config.yaml
hidden_size: 96
qk_norm: true
extras: ["local attention windows", "value embeddings", "hashed n-gram embeddings", "a smear gate", "an embedding shortcut", "weighted sums over earlier layers"]
init_std_o: 0.0271
lr_mult_qkv: 0.7
Each number is 128 + 32 x the weight over its row's rms, rounded and kept within 0 to 255. Layers, rows and columns count from 0. Numbers have three digits each. The size before them is the row's rms in percent of the matrix's.

# layer 6 MLP down, 96x384, rms 0.0811, rows 0-95, columns 96-127
103:120155097155072128137095071090151168125125116155114191155166188082149051113182121125111075152115
106:118181163100128099080146148083126124121163138218111204121165122107137103102074150127092134170128
094:172134137167156163111143134164136083084179129160109121060111093119127096141114133093158167182114
103:139099159178134147132129101115172094124141173128129151214111129153155190175101124119121144114115
099:104184115121085090158115187147073129103153134221066187097148150106086172153131113142138120124140
101:123228163083101135156153162123161078125168099150154087135105094086109123117116138145114121125103
109:146169215155109137153129080060139119184135172083145176125096116146140126148147170121175100129114
106:147101154145138121156130102165100117131159127147175125182088180149092144108128123171086068157134
128:104124115067097109080121148132143145113111095094079085104124120154133110123104140075157131091118
107:180055120145123125145136163163141118142102131169162156168129127023136142155148158115113085111145
109:176152187088133157119120148143090161125148054159135154137077170125126142117118136114154059142101
095:148171093130117114135089126094119191156131171116088108134096187113128133156135089137164063062116
095:029146107115153116144142142151157091129153140166139154135143106129129162149102105174114088122120
109:112161119132141090128133108174113107137098151215129149152116130103099180105114153104117076214175
096:153163120104132145118127108160158094111166127145129089124141124101122123113160148184149117129079
100:174089126105127147111141106153185161135175135109130133135129129076147047159119132108092089131142
108:070127095212132076158126110101108169180125182130105092211125233109078177114138106110140164080158
100:144146130014059194099150143124158074143150141136135157095119099118125149153202124127119130155116
105:088149138126138118117125099196074126107097137085143160140114183118135185115132125119092112146098
108:110173136091158121122080114158168129105127095125158160139150090102093094075120120148112068124123
095:130073149089076128123150109111128135102090142090106085143137137170163099130110145099157137115119
096:143158161128126157089095231153130133127100084201127158146173104118136116137114134110090106057152
085:060131123039230137134161111108158067151160132068162108178144099102160125148074115106159118094125
108:141122094096163084104072153169131124104156151122151170183150143100137171199123113201157128224147
087:103108110139158109068138175137133115138136083203092128087093161128098145160154120099110143153143
099:135133120141177183176149140147056136160068139101122105123118098146126139132096122140052091127127
108:208158195156145128158140171089152169106139134146136090088118082150142135150135131128119071084141
095:181134110111134063124080131106136190116126106105136114094030173186144148168108141095125079135117
099:053188106112074070165100118170101100105143131110103085134141085157136142120148153186101077160139
097:111128116050182191061083110117158124104161132118104169073117093117147142118126126132152136083100
106:119137174126101127096119112109102100158188186099175026128181086129147148113159134177190141093136
094:129130120096140175112115133124185129076111157179083165137118059082062184125188140125144081140059
101:122157087086162167111127080114156106168081161038133061147143084167158080122115128162145103157109
108:134152142060083100157139122125177108133152131094169085196153094097154133084131132094117170167112
105:127099128150169137109154144116178107145129165127149136139149139105129138144115137169152120162112
092:223095154144183134083115113169150116125107134099128183112127123119142144135000107090104165119128
104:059119103100181132171112105128125112174156134106162084101113125134149153109175151151134131179139
100:102116128108142123092130128133100109145152144088138053120133101148165144081106153163101133122120
098:142086120173157141175186108110140101126160142146158154125204113107142151224164135142177176137106
114:180147118117202165145145078143148142195120161080173139192148110129124093115160110128141154196129
102:197115179192114157124161117119137078118175153226101125171087135163120189101062139134094153125151
096:158110159113163095131137135202134152117083135138120121142114197094136130124149123152086147107126
101:173128160204084153097119105177152120120123193129133070147179126187104105116154144121098166175102
097:067118114155062088155145098098123109174106131150118113151154086172087180130151165121126142122156
089:098133144117099147075124138111147175036094128100126158076138114150095061107065146078121116092180
095:110079163123130197137085106161146103053106143106122157116121206158169131150132120107091130134135
100:126080109138102152081107107101133146098173093167181095072129109169107143129145166154111158133137
102:155071124131116137115110130077106136155108070085144097132116177178145171113157098102170193104094
102:124152192183039099146121089137116110101134086180124114121138192117140106085148103128121116132111
093:189109063135141117073111151107103141076116111125107175098156123080120148043146088153113126145123
098:105184143133080161199138148050112152138204116104087163128075147116134081149151149109134095128135
097:109130117138165125115137133120099131156141120123137173129142162065115121155205127169158131090168
097:111209118136107183140139137101078128113089155082108115111138000127155101187161115079067122103137
083:095096152099096081125150084065145137137141108114062137150119125137145120147122116138207124114175
096:067132138104043118152097121136152115119133149125106089142179074090116107111117122133076171076127
100:084130199100100069123137150170139136130182146143146128114124125122144103150131139152130105104140
095:083093137114193103047075122080117135102164101074155118164152145120125176135156149087153195150074
089:125144132110120172130168107152145169135134211120112144140153114075131126141115173149160162159127
110:147152105139089143079101116171119076078117092197134161047170038087161098127115164081110065118127
100:118160129049020158133120145125120135119171136128067106106120109148125201101086128143123131108110
097:186166120140140162138096192182111149087140137140133174103150078096105120156126142101161118083128
102:119142129088146122107122098144149149084075059084125124102140125105198128158206097166158117153105
096:111113134046072141161127174088093155101137163126074167097107164131111106120120141138155179099147
101:155114196145188168099163164172150144122108105085148176217137165104181180073134161118108134164096
093:167106156047238120147162125141207096149111150206136139101189091140112133089083156142129167164128
100:096087140171154123089103152077143134129116138170142140042150116086083101127032136135109094167147
099:126098112196126134112167196170125120139108162133092177167156148139100124146154145115101228173123
101:099115073126152111104142098135157103133123133156182142076134109141139099098070147147146084066176
100:170130162192076161102168156113121115097182130195152145157142097152120134091080150151100139051158
096:160166148099159074136107102115157189132152140146118125126120090092079162101200146176086158074123
093:111143114149117106148109167108163144103150105076168153100132136125155152171147126134086144171156
086:137120172129100106107122142123162123131101049076123150134142058116150130127130127079166092095107
094:073106087136170117127120146156140159100124110102125150110161136112169156132044132120102153113121
100:106091113127106106084128155179128078111086098141095117109168107117144188100132099161121163121094
096:049088067126145108093139067132134104157135103101191134136169072125128062108106112159060091174105
102:108175089140122152167102087074169094097140139173142106112165144124093115092170135116118098143137
101:151013097144101135113097137140137141106090149091123166147136119071154114085170167133123173137120
103:134136130158147152111104142077107153094180104145132168059124124064176088165143111108095135124082
103:097183170117066106162146137160129093087129190138090099127143119119102078123133106068078075191164
099:098124125192092107086126083148119149091113154192109171144122064123085168089204149189109209095126
109:134109099100149151126108146138209152142137146110166129141147218109126151132143121149140174173174
102:141124155098169144089104112066136155127139066208157091120148124176111098093171124127137160100107
100:155100117176136153105164135113160156115121152100129168091137097166120168081105140145137145078139
103:162168177106109120154173129159143108131128096122139048159109101178118188170119123117137187139171
097:114101100176083105120149077142178112116124100201113169130138208108126121139159126156095156153144
100:126162157130119156175163180145136121144124187128128187124078143193144159089057135114092105138127
106:117125115147108135128098121227093149123111097167098159135131113119095183151170148089163146114083
089:181117139056096116139135127132158104143117138132158156116143111130113111154144085122114169115121
106:168079121134128167162133131133087112178162105119147078132147123146130153121165139129137189083114
105:114101153165121159137146140110127095110187096119168147135154164148151116148102137176121120087207
095:142095067155134134165133092154178078187136180118132101156161131101155078103103116109096096163153
105:166116069199131169163154080091145136195135141126169164160156147100152130103098102143131087109103
098:140108103171170126146140114169147113098118138101106130112161129069092113102179127167119149156183
092:131139152144138123137116092149147134134050088082104161097098167104101076103105136065112098161121
097:139083121111087120127136141105045145125124110137138102141108107129186171133092143054161113099119
095:122118158120167179115088164111104130150124039143095070103146120190102147154148146109110173108114